Weights of a small transformer language model.
Architecture: rotary positions, untied embeddings.
Training: 805M tokens, 6144 steps.
Each number is 128 + 32 x the weight over its row's rms, rounded and kept within 0 to 255. Layers, rows and columns count from 0. The size above them is the row's rms in percent of the matrix's.

# layer 5 MLP up, 3072x768, rms 0.0533, rows 440-474, columns 64-127
size [105 103 101  94 106 104  98 100  97 102 106 101 103 100  99 102  97 100 102 102 103 100  96  99 104  94 101  95 101 100 104  99  91  99  95]
[[146 121  96 180  61 156 124  99  77 167  82 197 107 154 165 102 103  93 150  96  77 118 163 111 137  69 118 136 104 140 171 154 154 118 188 117 143 132 139 116 162 118 122 131 155 123  95 130 142 183 132 176  89 123 175 112 122 122 168  92 123 162 175  76]
 [179 119 159 129 121  56 133 153 185 146 143  95 162  88 144  89 135 159  90 111  95 122 129 123 112  73 120 109 115  94 118 115 140 106 120 118  88 162 157 147 131  77 182 121 162  94 132 123  89 187 150  78 155 137  94  88 132 144 121 113 119  73 144 106]
 [ 88 115 113 176 206 144 130 147  94 110 134  98 135  96 114 190  99 109 128 169 111 131 161  99 177 104 117 112 127 129 112 144 147 113 123 149 112 105 142 137 113  42 151  80 120  97  78 132  69 138  92 106 145 178 150  65 122 165 171  84 113 200 148 115]
 [173 108 105 168 112 136 117 156  58 141 140 212 103 106  98  65 126 148 175  90 188 152 173 157 155  82 157 110 119 151 140 189 134 146 148 135 105 141  88 136 148 122 169  76 151 136 122 108 151 105 120 102 147 132 151  99 139  94 124 139 146 121 173 141]
 [112 190 125 138 138 115 133  87 160  95  94 125 168 124 148 151 109  68  98 147 124 171 206 159  85 164  91 115  48  72 128  76 146 120  89  31  85 161 140  93 127 122 151 154  96 152 138 160 179 104  82  90 158 142 129 149  68 132 122 145 124 152 171 140]
 [138 158 118 101 151 118 132 200 157  69 130 188  88 108 109 110 124 140 115 133 135 150 115 149 110 131 198 127  71 149  89 133 106 110 122 156 110 113 116  90 176 103  89  88 114 203  93 144 128 123  51 146  83 140 144 124 104  77 157 143 131 189 194 204]
 [105 118 173  95 129 139 145 141 145 103 164 168 142 188  75 129  85 127 163 144 129 101 113 143 119  90  80 166 197  85 158 111 165 123 116  89 106 115 121 123 205  79  84 128 111  91 101 139 101 127 106 189 171 130 171 139 108  86 122 104 111 116 106 122]
 [118 167 121 224 114 128 152 154 126 106  97 130 114 143 149 116  89 120  94 125 170 105 115  95 119 112 122 101 149 139 162 108 142 162 113 145 101 112 125 147 108 111 101 130 120 167 158 103 215 121  70 141 152  94 146 190 167 123 147  73 132  98 187 106]
 [132 146 133  98 115 108  80 101  75 109 125 157 160 122 108 127 123 180 107 102 132 131 155 112 115 124 111  98 104 109 125 147  97 112 155 149 139 169 141 143 153 122 113 136 126 161  81 149 146  90 130  91 136 117 167 100 165  72 132 141 123 130 134 148]
 [133 154 123 189 144 182 137  82 117  85 143 115 152 144  97 126 105  97  51 140  99 157  82 135  77 160  74 136 140 195 102 141 134 129 124 195 136 122 139 138 148  86 157 122 163 134 153 149 114 102 164 151 140 141 190 131 103 110 151 119 107 106  79 134]
 [148 110 161 122 122 159 200 150  42 132 166  90 130  90 155 114 156 118 165 142  83  97 129 117 127 162 152  95 157  93  83 124 163 122 130  80 166 181 159 103 150 127 159 113 175 124  59 106  62 201 104  84 111 171 125 123 163 110 118 165  70 145 122 197]
 [148 115 153 127 140 102 171 105  85 184 124 136 131  86 171  65  55 101 172 152 144 163 132 117 159 129  49  78  89  83 107 169 144 151 149 140 157 139  81 147 169 171 128  92  67 100 145 151 174 128 125 165 152 115 154  57 121  90 167 158 146 103 140 104]
 [128 141 143  84 114 171 218  98 134 110 181 125 202 101 149 145 147 153 111 105 144  98  93 204 186 107 146 123 134 140 124 127  86 150 109 157  80 141 110 142 168  93 180 122 129 150 158  91  89 184 155  99 126  92 156 141 121 132 122 131 125 117  94 166]
 [ 67 126 110 139 131 120 125 135  88  93 138 114 112 142 134 135 120 121 124 165 148 159 132 108 156 149 110 132 145 150 121 186 113 136 186 105 126 138 153 107 103 161 243 128 147  97 124 130 119 152  43 124 126  79  96 100 134 120 122 130 152 145 109 126]
 [160 107 121 127 167 142 111 132  86 158 141 116 177 125 142 113 133 113 133 177 149 130 100 120 116 106 151 108  90 148 174 160 108 109 188 142 121  97 171 165 156 132 150  94  61 122 139 138 115 145 152 100 135  75 109 109  84  92 161 111 109  87  28 129]
 [ 20 128 156 131 154 129 168 177  76 166 142 203 174 164 128  72 142  79 132  42 133  77 134 157 174 139 112 136 105 148 135 121  96 134 149 187 113 143 123 142 185  50 138 121 125 130 115  78 144  82 142 111 132 138 168 152 119 111  91 152 127 142  67 117]
 [132 116  85  74 167 137 137 119 121 133 167 146 149 104 169 118  98 126  97  98 113  86  71 132  86 140 127 113 204 103  90 121  89 156 168 108 148 148 146 110 102  87 134  93  86 176 114 113 159  96 133 128 163 129  49 161 122 115  97 115  41  76  80  78]
 [126 190 147 136 175 140 115 143  78 102 133 188 101 138 131  86  95 161 129 146 128  89 152 111 119 127 160 121  75  48  71 130  84 179 159  62 117 189 150 152 139  83 142 117 100 147 164 152 136 130  84 154 154 158 145 138 109 162 166 111 141 152 163 112]
 [100  83 157  87  81 153  92  87 105 157 119 175 158  29 144 135 141 173 132 120  87 190 106 114 150 145  86 162  58 119 152 185 144 174  91 119  74 103 145  91  89  72 136 119 133  89 142 102  92 155  82 110 117 173 103  81 103 154 172 159 210 136  88  92]
 [119 122 172 123 159 115 102 149 135  93 142 128  93 115 137 121 115  86 102 160  79 179 121 110 164 116 127 120  67 157  70 154 172 122 116 157  89 109 122 204  91  79  79 155 157 104 143 133 119 165  86 116 165 131  98 158 111 142 115  89 139 144  68 125]
 [149 126 110  97 113  85 149  80  98 101 110  99 139 165 133 137 162 170 125 154 148 114 134 109 144 159 171 167 108 103 105 174 119 127 139  85 123 170 159 108 152 137 154  92  99 152 124 121 174 136 155  64 140 182  98 144 117 151 157 139 149 152 159 175]
 [128  85 125 113 207 164 181 138 135 182 151 128 107  76 127 144 122 170 118  71 139  95 146 108 115  77  86  75 119 166 128  76 159 131  50 126 118 119  40 149 127 139  99 128 135  65 168 155 202 117 123 158 103 127 151 120 190 119 164 115  92 130 163 191]
 [123  90  99 180 135 134 177 121  84 100  62 129 136 192 137 105 187 170  54 141 129 137 146 135 165 167 146  91 123 156 103 118 173 123  78 151  84  94 141 109 108 155 145 143 222 110 100 147 164 183  98 128 128 157 151 124 107 111 153 148 110 101 131  91]
 [109 122 108 138 116 164 141 136 117 161 126  87 135 103 150 149 105 127 118 112 134 102 185 133 152 116  50 163 168 157  84 205 163  98 138 102 133 138 111 115 115 161 203 149 121  41 120 126  97 157 142 120  99 112 154 136 132  90 152 149 115  80 140 164]
 [ 66 110 185 125 131 104  63 188 134 100 104 153 144 127  92 158 142 165 117 152  90 168 157 159 151 127 171 126 125  76  81 153 137 147 132  85 125 108  77 119 165  89  72 103 137 125  79 113 155 132  79 163 125 100 101 107 132 129 117 147 106 150 131 141]
 [107 106 126 108 104  90  95  99  52 162 161 112 103 106  71 127 146 136  93 107  95 151  93 126  67 124 142  96 104 147 105 123 149 178 116  66  84 153 141 138 180 152  70 116 155 100 193 184 133 108 126 157 142  94 131 121 146 150 111 128 129 100  82 129]
 [119 124 124  96 124 121 103 123 112  66 127 122 158 137 112 138 191 134  73  96 155 124 116 156 105 122 157 136 181 149 137 119 132 142 128 111 156 126 117 120 162 143 111 155  88 187 182 152 146  78 183 124 138 150 151 178 114 150 121  72 110 133 112 154]
 [132 115 153  93 114 165  69 100 131 127 192 141 126 131  94  65 127 173  91  98 208 115 133 152  71 129 141 118 105 137 154 146 114 104 164 167  75 177 131  74  98  83 134  75  53  98 168 131 151 126 131 136 123 119 100 141 141 129 144  51 138 111 178 112]
 [142 117 106  40  92 124 124 136 148 105 152  96  98 159 123 147  81 114 102  73  84 129 136 117 150 128  62 161  59 160 126 131 194 106 121 117  94 157 140 159 168 112 115 125 135  98  82  97 130 160  73  94 100 166  58 137  80 126 146 134 170 116 143 126]
 [111 137 175 183 154 100 149 149 145 119 155 132 180 130  88  73 136 146 107 101  91 129 109 113 168 120 116  75 157 138 200 103 116 158  74 114 108 118 143 212 127 103 163 101  84 179 110 108 120 169  98 178 121  92 162 158  72 126 101 126 154 129  79 116]
 [151 148 176 123 122 128 163 106 185 129 125 107 178 116  83 141 146  84 128  95 111  76  92 146 114  70  78  84 138 132 172  85 102 171 149 150 128 118 169 153  99 120 133 101 189 124  67  81  95  92 168 137 135 113 137 168 129  71 126 154 113 138 151 151]
 [ 94 159 127 161 106 102  87 121 112 160 140 162  88 133 126 126 119 159  86 134 135 129 200 137 105 150 127 117 144 164  82 177 133 106 105 127 150 174  94 128 116 156 148 119 140 111 167 166 183 140 150 176 109 152 160 178 114  75 155 178 234 168 138 131]
 [188 113 101 130 169 160 157  68 188 148 113 126  90 152 119 119  88 159  97 153 155 142 102 144  83 114 100 135  98  78 115 119  54 141 142 230 142 173 123 141 154 147 138 140 166 165 133 123 102  74 165 152 122 134  66 167 113 115 198 103 156  85 135 104]
 [136 135 161 130  94 138 139 141 170 108 129 146 151 146  65 116 174 115 192 120 130 141 134 171 167 116 141 155 129  42  84 138  79 157 156 160  80 138 119 147 118 134 116 135 172 199 129  82  87 101 117 163 110 208 124 158 143 120 110  98 167 134 150 161]
 [118  92 145 132 121 143 108  89 115 157 130 120 139 137 115  71 179  88  97 124 120  85 114 139 149 102 124  98 104 110 142 142 127 154 132 115 128 134 162 140  87 116  90 160  97 114 117 180 201 171 113  88 128 100 162 122  82 178 126 137 137 140 122 123]]
# layer 5 MLP down (transposed), 3072x768, rms 0.0363, rows 440-474, columns 64-127
size [104 104  98  97 107 103  98  96  99 102 106 100 102 101  99  96  97 101 102 102 101 101  99  99 101  97 101  97 101  98 102  97  92 101  98]
[[118  76 102 125 121  95  60 122 107  99 172 167 182 152  95 138 117 139  60 136 183  93 129 140 120 134 150 137 117  69 148  97  96 131  99 129 163 151 121 142 115 160 110 135  68  89 173 161  93 138 131 152 121 164  88 126 160 127  93 161 168 111 160 115]
 [173 160  85 122  82 153 150 142 127 156 131  72 171 154 156  88 103  59 125 101  99 135 186 163 159  99 174  93 145 106 101  56 175 148 144 137 118  85 142 105  48 111 165  77 162 123 131 186  43 156 114  81 100 139 128 167 174 167 134 122  66 126 126 170]
 [ 68 159  89  79 104  68 129 115 138 132 127 133 154  68 149 114  83 102 131  53  86 124 116 141 159 133 132  90 155 106 172 118 129 172 157  80 186 144 109 133 173 153  93 169 114 155 112 157 150 134 118  79 134 116 152 176 128 164 109 123 154 144 155 115]
 [130 130 137 138 131 157 106 124 142 163 146  92  91 136 139  84 186 104 140 108  40  91  83 120 113 145  64  74 145 163 121 102 131 100 109 176 141 158 143 120  98 108 160  54 142 142 144 125  97 137  99 131 142 165 146  91 183  83 181 193 164 157  57  73]
 [140 187 143 136 126 154 102 164 178 158 140 130 109 129 106 149 175 124  62 148 191 110 112 101  98 117 134 145 109  96 150  89 117 191  70 131 100  73  87 131  93 126 169  74 174 118 109 170 195 107 160 123 144 134 169 180 132 146 164 115 124  91 143 132]
 [118 156 114 112 120 102 165 116 147 125 139 121 121  61 127  69 121 117 133 192  69 199 144 188 151  99 197 120 107 151 113  97 110 163  78 152 123 151  93 118 115 145 150 129  97 150 156 154 116 141 140 177  85 172 153  83  73 140 109 121 108  79  42 152]
 [131 133 149 114 139 141 158 129 138 163 137 190 173 183  87 141 128 143 126 136  75  79 181  43  77 165 127 183 117  83 106 115 127 103 169 147 170 201 134 108 108 138 119  72 148  67 151 112 139  88 158 194 156 148  80 126 113 160 120 137  77 162  80 117]
 [123 119 115 146 118 111 152 102 171  77 119 143 125 160  98 150 118 113 166 122 142  65 144 164 156 163 113  93  68 146 101 114 120  89 199 141 158 158 136 130  82 102 128  93 103 114 121  92 135  97 125 144 118 165  76 116 121 165 124 127 158 137 107 201]
 [127 113 103  94 166 164 170 193 115 136 171 152 137 110  87 162  96  78  79 151 146 159 146 133 125 122 139 140 135 148 183  85 110 139 132 105 139 114 148  69 127 125 138 110 196 119 113 115 101 113 109 133 124 115 121  99 115 169 154 127 134 113  91 129]
 [146 118  86 185 118 128 131 152 131 173 156 108 195 130 112 115 106 146 142 121  83 173 144 147  90 187 147 161 126  86 127 143 133 119 130 120 136  97 136 106 171  79 130  94  98 156 142  98 166 114  68 111 161 140 120  96 138 142 120 143 123 153 103 164]
 [181 139 168 134 110 162  80 162  30 134 167 126 155 136  82  96 143 141  86 123 156 137 136 170 169 148 127  97 139 156  72 108 156 123 131 159  99 122 157 147 139 107 134 122 119 108 124  81 105 123 158 109 182  96  82 137 144 106 157 169  96 168 162 112]
 [ 98 134 136  86 112 136 145 116 142  75 164  81  88 136  82 149 140 126 151  84 144  86 119  66 117 154 134 153 139  78 210  83 151 104 188 136 107 117  74 138 170 126  78 153 169  84 146 112  70 113 106 104 115 147 143 149 111 157  60 125 102 192 125 135]
 [124 123 123 140 125 133 132 101 171 130 192 116 141 151 112 148 145 101 154 111  99 100 114 142 124 112  95  92 126  87 157 152  82 142 222 176 187 102 173 146 123 145  96 113 147  98 139 161 195 108 126 163  93 162 124 149 121 101 141  82 130 112 141 127]
 [ 95 111 109 189 183 132 146 133 100 133  96 143 111 135  93 119 142 158 105  96 161 126 105 154 121  77 145 153  63  51 118 134  67 149 115 122 159 145  94 165  99 105 120 117 146  99 135 121 103 140 205  90 149 148 168 140 153 163 111 122 153 117  95 180]
 [ 91 153  93  63 112  94 150  83 121 133 139 129 118 104  61 119 122  74 139 103 116 165 142 134 168  91  48  89 125 163 180  77 156 137  82 106 114 137 102 145 109  97 162 108 100 167 152 140 129 196 165 143  71 127 142 112 148  69 136 161 113 112 133 115]
 [157 158 127  92 104 139 149  99 175 101 130  69 129 131 102 180 153 111 122  70 115  96  99 100  88 153 122 164 129  84 139 188  78 119 101 139 114 147 116 105 117 110 130 166 106 106 126 124 175 106 117  70 167 167 120 208 159 146  60  82 168 171 162  62]
 [156 162 174 157 192 161 109 171 127 158 168 125 124 166  90  72 146 163 151 132 132 112 174 117 190  94 125 113 198 118 110 145 167 132 119 139 173  94 118 136 118 130 140 141 131 103  83 118 158  98 127 161 107 174 109 117 104 132 108 128  87 136  90 140]
 [ 98  88 187 134 149  84  28 202 128  52  54 210 151 125 187 161 148 108 151  93 151 141  84 142 127 104 141 131 144 127 142 126 123 147 149 162 190 120 113 141 147 140 121  91 145 170 137 128  73 151 122 130 139  91  93 171  87 170 143 105  59 125 168  85]
 [123 139 112 184 117 129 103 129 115 154 158 167  65 163 115 148 189 128 112  67 137  90 125 142  87 134 102 148 164 118 121 105 127 148 130  94 116 105 104 151  48 174 112 172 145 123  81 187 135 155 126  88 101 164 102 130 114  80 140 166 167 142 112 120]
 [158 168 166 183 115  71  34 136 107 119 166 105 129  96 196 172  96  95 103 120  73 136  86 124  89 133  45 159 123 120 127  57 111 116 162 139 140 106 138 121 149 146 145 118 118 125 112  91 165 176  90 184 112 126  95 162 184 152 100 113 157 131  66 142]
 [104 152 122 129 154 123 150 142  73 101 104 113 131 144 137  99 122 151 174  78 188 128 128 104 137 141 199 130 146 142  94 113  65  99 109 141 114 110 139  97 100 140 116 104 153 177 107 176  90 151 121 167  81  81 114 156 122 109  86 189 134 147 131 163]
 [116 133 112 146 135  68 139 160 127 109 137 146 147  92  93 166 153 172 105 126  59 161 131 189 144 106  88 167  84 139 121 127  52 113 128 150 133 135 163 164  94 162 146  88 132 150  98 129 153 183 124 186  74  94 105 146 162 128  93 162 125 154 135  84]
 [ 84 119 169 131 148 115  78 114 126 179 153 134 103 140 152 119  57 133 120 164  96 122 167  68 111 124 150  90 104  90 117 172 152 110 157 171  96 132 177 121 137 128 169  96 125 143 117 109 166 107  86 114 162 105 151 152 128  96 142 116 122  67 125 160]
 [120 124  99 182 169 134  98  93 124 151 107 117 169 117 130 128 150 139 148 135 120 179 180 183 124  87  90 146 120  89 135 135 128 162 126 154  97 142 137 116  99 135 141 146 147 104 108 148 117 168 143 184 150 167  85 157  72  72 120  85 199  94 124  95]
 [155 164 130 118  59 189 179 135 183 127 107 117  53  89 107 146  60 139 141 144 141 134  90 122 117 108 188 164 119 139 138 109 106 125  97  57 210  77 129  90 169 167 100 144 110 110 112  37 184 188 103  80 175 168 136  99 132 162 116 154 101 100 111  72]
 [161  95 154 103 150 146 107 149 170 102 129 167 149 113 115 104 115 106 182  95  73 148  66 152  90  86 120 136 129 140 154  85 118  52 165 118 105 112 123 101 153 132  94 161 162 175 202  70 123 120 168 109 126  98  75  93 151  91 125 152 162 140 207 137]
 [120  62 144 239 105 155 112 156 163 172 127 139  92 198 153  94 149 136  88 173 122 168 144 169 126 125 123 100 108 105 146 106 106 105 132  83 156 124 136 124 110 160 162 132 160 178  88 120 138  98  66 111 124  90 111 193 118 147  96 176 154 128 126 145]
 [ 89 128 118 112 132 116 114 130 144 135  61 130 105 137 146 154 135 147 128 147  82 168 147 103 166 110 151 142  91 132  87 108  90 130 133 125 120  97 100 146 140 157 115 160  52 112 137 205 145 144 152 102 187 109 108 114 137  58 111 190 122 161 140  85]
 [111 181 107  94  96 151 124  79 103 178 181 113 103  98 162 171 135 160  87 129  61 131  73 146  79 122 122 142 124 183 129 123 117 120 127 108 103 130 176 123  98  89 158 104 123  94 167  86 144 144  98  72 112 165 126 185  95 178 149 118  96 159 161 106]
 [171 120  66 126 114 163 113 139 109 120  96 138 139 156 115 116 103 152 177  96 182 118 156  93 120 117 104 147 124 152 166  73 103 140 155 123 112 129 141 190 162 104 141 120 133 162 130  94 151 137 122 153  97 131 152 140 109 118 169 104 140 131 142  96]
 [127 165 142  94  92 103  92 160 159 117 121  93  69  74 157  94 179 162 203 154 123 153 155 147 140 147  88 220  95 134 107 125  99 150  75 215  86 102 127 177 107  34 135 116 115 156 116 180  68  39 167 132 156 164 100 104 116 163 120 114 146 158 106  90]
 [ 81  67 107 170 110 102 138 139 102 128  94  61 165 150 124 144 101 180 103 132 143 140 141 124  74 117 167  93 150 131 169 130 166  63 193  99 188  97  64 126 127 161 102 140 124 106 110 152  92 127 104 118 132 128 208 109 113 195 155 110 131 113 109  94]
 [ 56  96 124 151 145 205 124 118  73 131 110 142  76  33 150 162 123 118 168 168 131 144 119 114 212 155 139 106 104 155 115 154 105 167  77  93 166 131 145 157  72 180 112 158 133 188 128  84 105 163  91  53 133 166 125 155 153  80  87 188 199 144 134 160]
 [124 148 148 115  92 141 129 134 127 128  94  96  81 122 125 140 130 118  95 170 137 162 146 128 114 136 132  93  94 171 109 168 159 146 100 169 136 141 160 120 110 131 141  76  96 137 127 101 134  93 122 127 146  79 160 112 109 114 102  94  87 102 162 122]
 [158 113 144 129 178 116 135 107  77 117 201 115 138 125 140 147  97 143 143 182 165  75 146  71  94 129 140 151  96 124 146  52  85 113 104 145 119 146 196  98 153 149 105 108 164 114  99 214  87 116 127 131 143 108  44 103 102 121 139 172  81 151 116 119]]
# layer 5 MLP gate, 3072x768, rms 0.051, rows 441-475, columns 64-127
size [107  97  98 105  96 100 100  98 104 101 102 103 100 101  99  95 101 102 102 102 105 100 100 102  94 102  97 103 101 102 100  96  97  97  98]
[[156 112 168 103 112 128  79 162 217 101 128 124 100 146 120 125  61 123 133 140 120 158  95  84 107 145  65 101 111 102 144 121 134 110 138 160 139 136 181 176 139 120 154 152 158 113 198 156 104 149 106 115  74 128 153 119 154 148 152  88 167 115  92  65]
 [137 102 114 100 108  89 143  93 130 123  84 197  95 153 127 164 160 172 104 172  96 170 147 109  90 144 180 154  98 126 172 131 149 123 119 168 123  62 147 129 100 134 136 112  74 106 126 151 126  58  88 107 133 111 181 131 127 180 134  87 136 153 140 113]
 [122 143 104  64  74 157 144 115 167  94 133 156 124  89 113 161 130 155  83 143 153 100 113 135 177 115 106 121 141 152 149 158 181 134  92 166 125 142 116  94 138 127 174 161 139  75  93 140 152 124 113 143 111 184 147 198 110 174 163  73 128 148 122 117]
 [155 207 163 112  88 176 141  93  56 136  67  52 120 109  93 167 141  73 101  78 143 152 145 142 133 131 120 154 156 124 100 112 132 131 115  86 154 134 139  53 176 110 156 138 128 153 110 198 165 143 148 135 105 152 179 147 162 143  87 127 149 137 177 122]
 [123  94 145 129  84 128  97 156 144 132 170 171 103 189 101 172 108 169 100  80 125 161 151 114  99 116  90 144 131 121 150 145 148 129 167 147  97 118 156 168 153  99  55  86 162 148 144 138 125 110 146  82 108 149  69 108 126 119 180 130 188 166  77 173]
 [109 122  96 160 143 159 107 149 136  88 168 195  89 120 180  81 162 110  77  97 127 164 179 101 128 135 127  93 118 104 118 114 119 136 107 131 121 175 124  81 160 153  76 148 111  99 117 118 115 114 141 111 104 173 126 137 140 155 191 145  75  98 123  98]
 [ 96 141 117 167  83  79  71 116 167 202 146 171 160 140 119 120  36 149 114 111 115 197 122 132 107 171 133 125 166 165 137 145 105 124  57 124  67 103 100 109 152 106 123  63 174 159 130 120 171 143 125 140 151 116 161 157 140 179  86 141  99 128 171  91]
 [148 138 113 168 140 103 124  94  63 154 127  98  90 149 132 132 172 162 157 127 121 141 141 140  84 164 160 140 145 162 126 118 123 138 130 109 110 173  81 127 103 193  78 161  97 111  69 116 148  95 157 103 125 161 161 113 119  95 107 134 101  85 138 172]
 [ 62 101  91 129 136 119 113  49 154 180  79 104 106 137 127 120 223 133 107 119  97  88 109 155 208 143 135 144 148 141 122 143 152 156 120 152 118 139 151 154 117 119 125 120 101 120 120  99 164  96 119 165 103 144 155 102  61 117 123 135 118 137 110 191]
 [136 104 107 140 135 154  66 139 135 162 113 198 102 162 114  93 111  68 111 112 143  82 127 115 111 135 171 122 120 188 161 107 133 125 100 106 164 148 151 138 115  68 126 128 148 125 141 133 144  89 158 129 174 143 147 123 139 138 133 140 193 104 145 151]
 [ 92 137 203 102 176 147  89  74 191  90  93 147 116 152 120 112 135 120  98 176 109  97  64 223 162 121 117 140 130 130 104 166 102 121 121 170  98 126  79 110 177 112 167  72 144 153 102 129 120 149 110  94 123  88 129 130 137 140 112  85 115 111 124  84]
 [130 158 112 154 137 174 132 141 114  90 100  86 118 140  80 133 114 105 121 126 166 148  34 106 128 175 123 146 156 132 140 173 103 163 118  84  89 164  43 159 116  68 105 117 120 112 126 149 128 124 144 121  99 178 130  69  95 166 108 115 120 145 154 172]
 [129 109  84 132  97 130  80 102  96 183 168 180  75 152 100  95  83 146 116 130 132 102 186 134  67 163 112  63 127  96 129 119 111 132 167 171 148  88 173 146 123 145  66 121  94 214 138 142 150  96  92 142 132 171 152 159 141 182 114 133 160 129 126 121]
 [ 98 140 105  92  82 101 112 107 139 101 121 180 164  59 109 149 118 109 143 119 139 124 126 146 128 136 113 112 104 161 163 129 172 137 122 117  72 161 119 127 123 107 144  96 115 162 149 103 147 113 166 114 121 143 147  89 131  77 127 163 110  58  87 137]
 [134  67 112 132  31 119 119 104 151 153 139 120 140  94 124 154  73 162 141 104 108 118 112 148  86 165 192  88 115 129 138 103 159 131  80 122 116 107  96 134 127 141  41 146  64 132 130 127  97 114 156 117  93 158 106 121 133 112  95 131  79 177 125 170]
 [121  67 123 124 140 118 131 146 125 146 158 118 158 121 153 141 149 118 171 143 143 142  28 111  81 165 144 131 104 150 132 137  94 163 120 107  92 148 169 116 133 107 153 117 120 180 155  93  81  69 138 128 157 113  83 179 115 112  96  85  70  38 115 112]
 [162 104 114 122 110 145  86 126 145 150 115 146  95 136 127 166  82  70 139  94  67 104 129 111 160 136  58 139 148 132 147 125  61 106 105 140  94 110  87 155 161 125 143  87 118 142  41 147  97 131 140 159 109 126 128  87 179 132 121 190 140 159 143 166]
 [115 100 136 171  87 106 148 134 166  97 104 121 125 144  86 122 127 160  48 148 150 156 147 145  94 104 150 140 156 111 147 132 122 146 175  66 187  95  82  73 142 184 145 135 151 120 127 153 159  93 122  87 194 146 135 161 156 146 192 179  94 125 138 133]
 [137 137 130 133 110 126 111  73 136 170 143 167 146 129 150 156 126 117 149  60  99 106 212 125 131 139 163 135 171 115 129 146 161 137  61  59 111  92 127 158 133 158 103 174 172 107 125 126  80 105 107 104 129 112 146 133 130 210  79 126 110 114 158 193]
 [153  56 154 148 148 166 176 100 137 175 142  90  59 110  86 145 112 136 115 123 156 118  96 123 100  49 129 155 124  98 122 123 130 133 131 113 108  85 131 154 130 119 124 124 108  97 164 203 143 104  98  83 136 209 125 111 195  95 131  59 175 156 119 133]
 [ 93 146  85 135  90 135 116  72  61 169 190 132  97  95 107  96 139 105 138 182 101 166  95 155  72 130 117 130 161 145  67 179 110  90  89 150 132 156 167  89 119 148 103 138 153 108 145 139 123 122  62 125  93 142  77 105 119 121  21 122 169 136 143 121]
 [ 91 165 122 143 125 140  84 107  63  93 138 148 154 161  83  86 128 148  59 145  96  98  93 120  60 130 137 100 143 129  87  86 127 109 164 180  88 123 117 110  99 170 134  49 118 140  92 147 122 129 148 113 103  95 104  81 115 170 149 108 118 121 119 138]
 [ 87 156 168 138  75 164 123 114 185 130  70  84 100 104 207 118  97 113 187 102 148 164 147 149 112 212 111 126 123 145 100 146 122 152 112 137 168 127 146  98 188 102 186 123 107  82 131 166  54 150 154 119 148 129 155 195 165 172  82 116 160 131 153 187]
 [117 111 157 208  85 102 203  82 135 101 156 101 170 153 117 129  86  85 190 143 142 162 148 103 104 221 157 118 110 162  73 119 114 140 129 153 137 136 133 162  88 153 148 112 122 109  57  91 122 151 132 135 146 125 101 180 114 128  84  91 129 120 134 132]
 [118 169 139  78 144 180 141 136 128 108 133  80 105 153 117 144 154 117 106  95 166  73 114  50 151 125 122 131 128  99 143 154 115  99 113 156 104 182 216 134 142 128 147  82 121  99 182 117 158 103  95 122 207 155 120 106 106  68 166 131 129 114 116 100]
 [106 141 143 111 117 165  84 125 125 142 175 151 170 113 176 101 139 129 126 165 115 102 134 147  90 138 121  99 153 137 159 116 114  91 115 111 138  84 139 101 126 129 176 163  93 136 173 117 161 124  89 125 113 120 133 178 103  87  97 130 190 169 115 125]
 [108 127 142  96  78 106 128 117  96  95  92 138 125 102 165 167 135 117 106  91 139 136 152 144 145  97 172 121  54 148 156 119 105 128  83  42 201 111  43 131  94  91 126 122 183 150 124  94 108 153 186 173 149 110 156 138  96 146  99 106 140 117 150  96]
 [187 163 132 102 170 150 117  71 104  64 137 143 133  71 150 104  80 167 121  97 115 123 107 172 125 183 134 135 164  54 140 128 118 144 130 178 117 173  56  78 155 109 110 124 175 139 190  88 124  98 132 115 115  94  94 164 150 124  94 137  68 116  62  65]
 [ 85  51 114 151  97 142 121 184 109 142 142 158 162  90 122  98  77 166 120 177 136 142 143 129  88 181 131  63 118 129 147 175 153 126 134 148 124 176 131 143 105 138 125  92 108 125 128 186 124 131 148 100 112 142 109  79 112 131 101 156 137 136  81 150]
 [105 113 143 145 141 120 195 181 126  96  90  99 123 119 114 136 127 139  89  88  99 150 182 107 112 154 146 135 105 129 101 135 124 103 154  82 133  82 179 191 114  81 118 146 113 131 111 148 119 108 160  57 126 164 109 188  91 128 144 125 116 155 126  68]
 [143  60 126 151 121 124 120 186 129 136  84 115 130 216 104 101 121 142 113  97 152 170 125 107 142 121 159 101 107 175 120 122 132 154 163 156 122 130 152  59 108  97 152 130 124 175 116 188  83  96  82 175  93 109 163 171  94 144  84  68  72 113 127 167]
 [140  62 162 139 128 138  71 152  98 126 117 102 154 169 211 113 136 147 141 147 122 154 117 163 110 194 119 118  70 132 129 117 132 100 163 160 135 170 128 120  67  95 113 124  69 101 123 137 113  85 143 157 110 111 104 136  50 125  88 139 219 145 133 119]
 [240 118  85 117 151 164 108 137 135 112 136 116  84 166 135 104  79 124 163 115 142 119 142 148  87 123 121 135 166  94  96 174  73 159 131 190  73 164 161 124  41 105 122 139 118  94 146 132 148 126 107  88 139  69 133 103 161 150  81 149 108 121 138 111]
 [121 174 187 171 186 193 100  72 162 100 182 183 162 134 138 144 115  90 143 115 130 124 123  98 136  39 110 136 147 140 146  81  91 131 154 142 193 174 121 138  57 118 120 120  93 112  93 201 141 176 105  95 126 102 166 153  66  99 110 107 125 137  93 160]
 [132 142  86 143 108 136 173 159 119 108 129 132 148 158 119 176 104  99  78 127 108  57 148 118 119 155 105 113 114 119 173 145 110 142 209 143 126 153  98  73 105 145 124 156 111 105 136 157 121 174 144  93  88 187 139 134  78 154 132 162 186  85 145 184]]